python train.py --intermediate_size=640 --norm_place="pre" --init_std_o=0.0 --weight_decay=0.13 --lr_head=0.00388 --schedule="wsd" --decay_shape="linear" --max_seq_len=1024
Each number is 128 + 24 x the weight over its row's rms, rounded and kept within 0 to 255. Layers, rows and columns count from 0. Numbers have three digits each. The size before them is the row's rms in percent of the matrix's.

# gate: layer 2 MLP gate, 640x160, rms 0.0925, rows 570-583, columns 0-159
# up: layer 2 MLP up, 640x160, rms 0.0915, rows 570-582, columns 0-159
# down: layer 2 MLP down (transposed), 640x160, rms 0.0858, rows 570-582, columns 0-159
gate570 095:096127108125120083121118085104122131101162138135123101155106157130169127147158139119132139118121105087125120121122160162144170112080112070137157161109154098168131147130154117119104125128149144125067089118148119125086104159139150100149125126141106111183138084131147137145115181173129134098128145137109160129135156130141168133104101153128112124138109143120160099094119134081124139088179128102070112122151120132125100074106130148112133145159096166133153093129117144132139121126110118
up570 095:144092168178118107142117115157177111137080087146166119158126124139099153072136120144140162102116077132120113145134110117151089146120122110128120096123116144102145145145109151105122138165092153097146113107147124152115088092108096118140128144127127114098129128143097107156121120111142162164128106099146086107151138149114154134141124126143154110154100158127087156201144136138173113165121150140120145113112166138141158119120111130123162170119156123115129165129115102136084103106181156
down570 094:181143116116099147128123132128148107121119120141119158119099153088068139144125104118134137118138187149129131158098109126114123136133110119126111155129101130116159123148131143104156121122095076139148157053118090134177126142097156130096122148149120088138112156137124113100143096070163143149134050112124117110125125141100118115145128133106156126147124142150099133131146110136116117120086132153145129140150142134149122168127132105157140122100162110238136135114151122143129116138135157
gate571 092:135126110146121132170116137133164098107124131108159149144119114106158119170108117133144120133176112119100123109134106178161138098132111147118107176093129144146125172109106141101132106126119129114080150146078093133105194145147152173190146150110096106149156127123105117095171155120131108104123130135146105114120148129149139149127169161130120105109120122081094114174134133149103144142134119096104132167107085139120097098115065152147147142157135115146109128154169135119137147145167129
up571 091:095156172130141146079163114129136146099126085134158163158125107126154109132123104103094150094101135123150152111084134173099144110155104129154066137139185104105173132133143104103124128167154124107133120144126149121148102124101126118126099157157135145137132117124154160094138115104097183165100077126107120138136085157113096091131148097114109123126135135134124107127146145150108131092130117107143161144138108178081098104128125130140123085124131160153153172128109109162135144106136156
down571 095:119108143115137120082137142128100134110164094130153131129120111148134157115129119142113152113112104115143156123115117142124153146105127163145074124131159128105221128158144106105115115149140159105116116084128119130130126129109124096143103178153157159166131120128124141142115134105131177122093130125134145144155110114075138112141108087096127105090149174152149096094110117125094115128121131092110177139118083165093110120126160134147121100101126174195127165152106109160118148142163131
gate572 104:122128127153152134153092105115078118106118106105126155162149133096132141124128109120102069153139102107149111129103130135155175138161132104144124118109127098144125163111069117160122156126128107105115120133090085096154153152134104079109131137133138164146144150111146165110187103134179160155149071123113146140109161124092137151095124122127109119147126138170102100157135104119129138121074118117122139165175093104121134153075141150148104181116126148128108145104136112132137109132135156
up572 106:130147095125098128148117102107125133132124113096088118094098125083157134185090121121165113110092152103123092102130131139169122123142119112147131163149099138158137145111097150115103129124094116126135119112145142147100161158152102126104103153096167143188114132138112119143113057172126091113150152131116090138151119145085154164132129102151111098148117161122140099123180096130112121174151138119124150154101135135138108145096178152127151137147114126119149150084130155152158136147151171
down572 102:135157108174145127159110083121111160081073084101095136139117126088158130121134128114135091129119112097146087143155166145125135143142181111127131132124125108151140160141128125124139163114121127132147113154116146134096192146147093106146116125098154146153114134115125110114113088194155115145119113121130167144155113135092196112118097104154098065168123133116111144127143128106143145113103119106102159181127120126112117103095168120113140158126135128122109165094139135169134129144141118
gate573 098:182131129154126088095101141086135108127130139110105132116112097084156112148103158130139134143114160124141149123140125140096116078131080134137113139110143112112144109109116168105089112106120103124178144131145094126136100094137168126095154121125159181140136160105159120150152115137128126103164120113098087143090180164131131120154122127136100106143147128096101110115149135163159147142156114097129106139128073181093118157139123152094114120124152142118094088074127163156111145118092132
up573 100:095133148119115107099124099151138129100188151165149140108125128133128154128093142171154087125129127145141098107106142164144137120122118113096150154154117099109141160095113140128148115203136160123135086109127159110091118129136137135121089104154143143136077068140134127152169124114145123111131151096132090148149120132122162120129152095123092107127118168165126154141125128150144133172142109112137135142170146138140160062148098106100150111131133138117144161092088169173125105104113107
down573 102:120144141128109151108130115107129138065211162155169122130135099110154148111106144152141129092142180110132120122131140148135150097118113116077151132126131089104122144125113124095125115179116154128140098181130151130110141096135130149143091124138119142105101113124087126140152135096145118138118142072133094119161103106149147137131101114135131111139105145152124140169134155155133111162135102127127110160152163113137138124122112126106159089148113153089141178080096146165131117119085062
gate574 117:141153114157132149143159098122144107125141113140137129122139133102110107191104130124129115150176123105168151109127093118158125150189110131166118124100122096144127124145110088078100085136130115083126131159143106121123125085092147155149104138141136139129157126110121142130111152087108135120152094160157129083191135119146114179075129137075160109099115168124096081103164129130142100112127103130122127146126129132114106126119129081136114120192116161122111134163119143138119111123146155
up574 113:139093115140133137118133146136130096105127112122172107091154128097175112166141091157133139146145111133140139122144134120132150151147113102105099126119075094160128133141157138092165145157121130131118147140124143169155145124096078149189134135144083154121139147151131167139173153126087127121167077080099109111109119110138158126134126111119118142114112136110163134052116144159088107145131145096133132126085088145134157112159111130166154142116129153122133101143112106147139075150103155
down574 103:133100126125127112109106128142174092135120103144159100095139132135140133117135085137149103137127101106139126123144122108092138175134105134136114134136103101128138118133154118151112138159176149158107153237150087146165154119109109147168103144124092144056139119160147115134168128135101136120169116110125102121106111126166144113136121093148080119144133129125122179103105112158089139157124139096114134137106125111156093102142122133147123166122138138092140117127065110140128116165128149
gate575 093:084141114122081125122133161182126104166143140104112128083125146091145143100151123148083142133076126153119125128089116153157141106143114119141114132149128151136106079128133125082119128122082083107179110154119126140136101143171108135156126128136161102113131131108122134126146135119117132107132075132158097090123159127097124171139105121161170110146137157095101087125156144120160144090177134137095115076150105118096134126163114121151165132116122108116112107148136167114182143142106119
up575 095:152126113135097157091084147109130144150084108091107109148067128120145105118131137113133071124134136138132095119121116102097126112127170155144116140134106174121124093119154103135112069130124162136124173099127160158102140135142147117121144124093136151108128134157110113090177155131159103162135170124138154094119116158140122108111126144101099128147105135076118107142110130154100099127107159133139107122143117096092176152110170128098136150168146167104119125159139152125125092173080136
down575 095:119125129123094125128094104110141094141119095127093135177084105100141082124137129086117109131101091162138110120117142106110137159141147142089108138136134198109148092127183132127151107169132137129151125093123146162155145163110110106150135140135153144059125177114136121127141139133156120182109147135110157108133130137143130164153156140100126096122136109112102078154109115116153094132112132155132076111138140108126102159136142119076142123147157141154156071152158153111122129145122151
gate576 092:148096161092134093158139113124128135177106165141163126058104188151128112118105132121155153125154123103098147137128142129121106143131130102126118155088150131111161122103123119092078141112173148089072135139090144126137086078108148118118111111143133097109123131133128103107076134149143143163124151146130135136136111127108121095132117141108149126168135104120123138169147169140149119133117099088105134133175153099135160148138171090135070128109143164114144170137119138151141102126148127
up576 095:131114112093107119136159113161145145111111149165173138138119143149170072138128127123086109132098161110122106164137127160126129189175094139131112171104166146082113148128101108100096151107137113119137176113102121119157117130100102135128154103115121160131154152124122139103165119089123097146110191101119135152130171101127129103130106085115121099103139091102110119123133124114095134082145112122088105108124123139146128134097151129105109098123133156086178182129163128122151138137132130
down576 096:096133119150153126184140123099114112101093131151121109164148112136110139156090170136112113105099156116104139144136115114115158152100161157076122089129119140128118146136133152135154138125104148151129121155144119174158117122125123120158117097127089178122152161108087117141158098145149128117163108137157153150076129086151174152145102112173118122145125129162133113140094152165065114152122109109118090155101134103148099075121139103162119140138113126121116104125131132164117110105158073
gate577 107:103171109131172131139154144111152164143126122112157152091083108133117106137171119117165120150153080146110124128101099140127124122136137115124124131100128174117170128139087127161122123127119099147189088136127116143118140180161129150112083138110106104096163103157115068120181123115080125085171126136144132111151134159122148169092137131165133079152131155153140127161108108137118163116151133114074125089123104108129107108100105123138152123130138105137085106143126142128145118143117138
up577 103:142113132121114170121068107123125132090114135118110098097122131126107159117148121107135111123095129170183129113124151101120159163123096165170154128132134165116129125133122134116107130161173158143152106153092178150104129104140143120140145154178147122115085143165145108124147102111192159144133168086137144107112140099115071085113114123108157128148101122114096120084119154117123091118115124165124111125137134117081082099156137170143118147126119128126138182122120145125169121128137126
down577 106:115076129118125142119107139065143148162112162095111134142110108138135186117119145133132106110125139173155114142129121114116153126109110166137118125117156144102140132108130154125107154185138137129196116094107143125098137125142116140140123148152160149185112141136137100172124133075165175108112125124122137138098145141167091146141151117100147109132125099150107132080110128105128097097097157140143139110088137151102109136122129144137118111125111146230115117115172111113120115117115106
gate578 106:138087134084148122125131124160101084124137091125128147092074097152161076131126140130157157091111147122140128156128151138158134080133102143115145154094154087135109123152076148145107144148113136128132140128124120135150124154094161108158191113120119133115142179133119135143144143154146094139150169119122151089107141113183149110115079145155118137109091107096128124145119073168120118115146129091140123147148105093077121127149153150104132116110133117144105115137166116112171101104139137
up578 101:119162114113142102109085137150158097128123119143163133139090133125134157147123136140135076142123118141134106133176102106125119119153122138139094094107143170153109109147153094092114122114126118110126113143114152139089147118163137131119124109082114063159127093155088165138141114138139119122130077112142157164111081146126106167096142157143138086152152155117126112083143099120156150152164135148153109124127161104167115108138093153128162162122073097148144123121095173133094150157113107
down578 102:145144121107112124123091112134139074142109124140140138125090105126149181120160156153139092148128071139108132116164133106094131108146122197133109107131124143106097123151175118130105127123131128144137147092124178171073150104160127131086117109129123095183139088126096164115107148157141134107126117118136172155136091172118109168098123155166115094156123137090114144107098135124172166142158123128139139108120153129129113099142109141130160112152097097111157116111118145132087122122130100
gate579 101:098139101110125146093146115130077132117094114136144132147094126141102102158127102131126073141166115131101175141101142125145098121096120108115127135111169108167121102133146137123136130155130139116163083126157087142096165127131105146113092162105156117156152131089142168162143138117117162119110091107154159130129119165146153124102123147123133130142156114200135131149155101106141164038110073155160103144116119115125123148150107119142138090152157139129105131132126136161145143097122135
up579 099:099149171136114121140120125142127137145142156099102127174111161146120141126099161114139165144120119120164100153151141159136171086163081164130151110104116157106112139123111134168104136139110069077127145126118139100166144152138146172106133126138094106099150156111127110119132125118120123151125115141156086158146158153125126098105074122084122121148104186121180125125109142113116139129101150144112102105165153137104109105136102147149078131163101146156155116103084145158111104097117124
down579 103:143115127178115123121139149103122139148111121137124122116142148177145149129105160121171153149133072158133083140129133148132139060118102162154153111155131135142120112131114157149127152130116094067132109116111113117140113175147152134107152109136098101018126141110086135112143130137118123130120132139135129153111149150146096110117078078137121129142126172115136113113108132106120119150115159128122087102158148136115170122146097130159128112147110162139168129075108151138110149120092131
gate580 101:141113128153130120158122118116092090133088081153149104124099156124134076141124113152128100145151078148172116124123141178095131112133084109145167107106147155146113150091085124134097177088112122132122123137104120157184149127148146133142169144124123114133114144120123102065125144116148157140148161131162179125123155102142131112126105097122155119115133150114134141100136129125093174074155109091106131130115092135170120125110093137180097092121122134133104114142134137163142091110137128
up580 102:141113123192122102161150160120114112137130129145166096143130135128119090144121103103103155096082095130161102160135121118096121146175144129143106159125114130131116131152131103149159126120105146153118165110164121132154119095168099144095137133142125069158139120133136146161130118104119136153137109080153174174203099140145107095110152101124147114107075097144133131133126159132102138156151085144133115116181139133100137118137093150110120121130081125149142088137131115135090129151102108
down580 102:153109121165107113157162136177125085145158153149161104099117145167127065132144115104111148129104133105064129147135140080117130173119151122126136170102153134107096135116124133129136136121090141148136157190152124133138117128115128139081115168132097108132115132119098126114158154133122100135148130115134178124167121141136096167103142127101098108133080113143167139116114159131080121160108142163089111119154112133114141144132078135083154126138117132195118117109105121153124130133101123
gate581 097:156138081132163123142149155143117159154140118120140172114122078133105128150158109138170154138080171123097105114129148108160173089084121145112085134123101144148136133111143119096092130116093115091134148081173082134128083125111087106112104121117139140121144093140140137132109165137158162126108143168095107120122112143092114127129116111143091143129113158157156159142143129114150126144137099110152108107125138095122178175116115141136107152167115152105105163093125156104114153135166125
up581 096:122153136139109127121142168083142091093146160083126122142136125138128145153119127105103144099116140149161145109120108174102105153181101103180150171158121101123102098160149132151149120123147147128143123127137162091134171125128149135099101113145095089098120151119082123106077111102089138138133158131149161129156144086125179137166131125081163119120171144083142153140123147149104083135133128123096137160121146151144109109136147178087140131120149122117155142163106125143149125153139111
down581 097:129138143161109148143140116111116056147159125118114104153145162096143130148103130131105120101127065162099140119126101150103108153157115156141174164128174113057086136131120129155158113097139100130123132046087157128139139137142137127120126164152141121125134182136137125101115090099130110101143139108146148163121144141130150107146139129147151094128141130115124120115102160129102136106148160128105170153119133148134092111121130118102127130119144086054146116144140091103150125120105152
gate582 105:142152109119127154138130151184151146152134103179124113104114170060139140128155111120151132112113111154086141102136118166099105167133144106100169085144147142164132159117097097096144126095149089153116096129166151155098118158152113133081145158110130171135103137091158144115114128127121141136126115140128109120136099136145159128155118099143139091144146108147143096121127146149112120107143113147131142140103091142124073126166073081148125119154100129141089119130088153113139084117111101
up582 103:127136170092083100131193108086125155137122120095154120181119083146089155119131144141135131123107130109135124126140140135135105141105094154149130181101099137084132132124158125156093138167125107118133120080095102104149137109155139108133075118171124083086120156129099128119121139147104114146109107125093151152142174120109121121152118118081129146101121110096136156127114149097158132117087142124166116130119156156156135116097141139079147076141132128124110146145109146098110127149176109
down582 100:115121137104154123123139123090130139126150106118171144125113084177096120154132140113116147108135080128138088149108130109150126088131142153180104154117089130124094105142168144132106126166082130152138158097093125123137133144112126125165154093142143061119133094132098115149121113147122138152113154124114143135131141159158139084133105160137115121101099150073144155119119127126130170116128108127145165108130164136122164120115143152069153143104130118065147129126156120167072122116153178
gate583 102:145138131153123121161157142134124097158108100125149144098155167074098117121146146123146115146128147110153123131121146110148154141094095137138119084122175144160112126144130125150133133094137098172128100151149112145121124086106088112100099119139142179153138086145126153120131144098114168143127129115098107117148133129189138108138110153156167116065130125121096153086167084088117106131114156130076121126136148172146133104126123121165086090156112112136098143128151140078153102132108152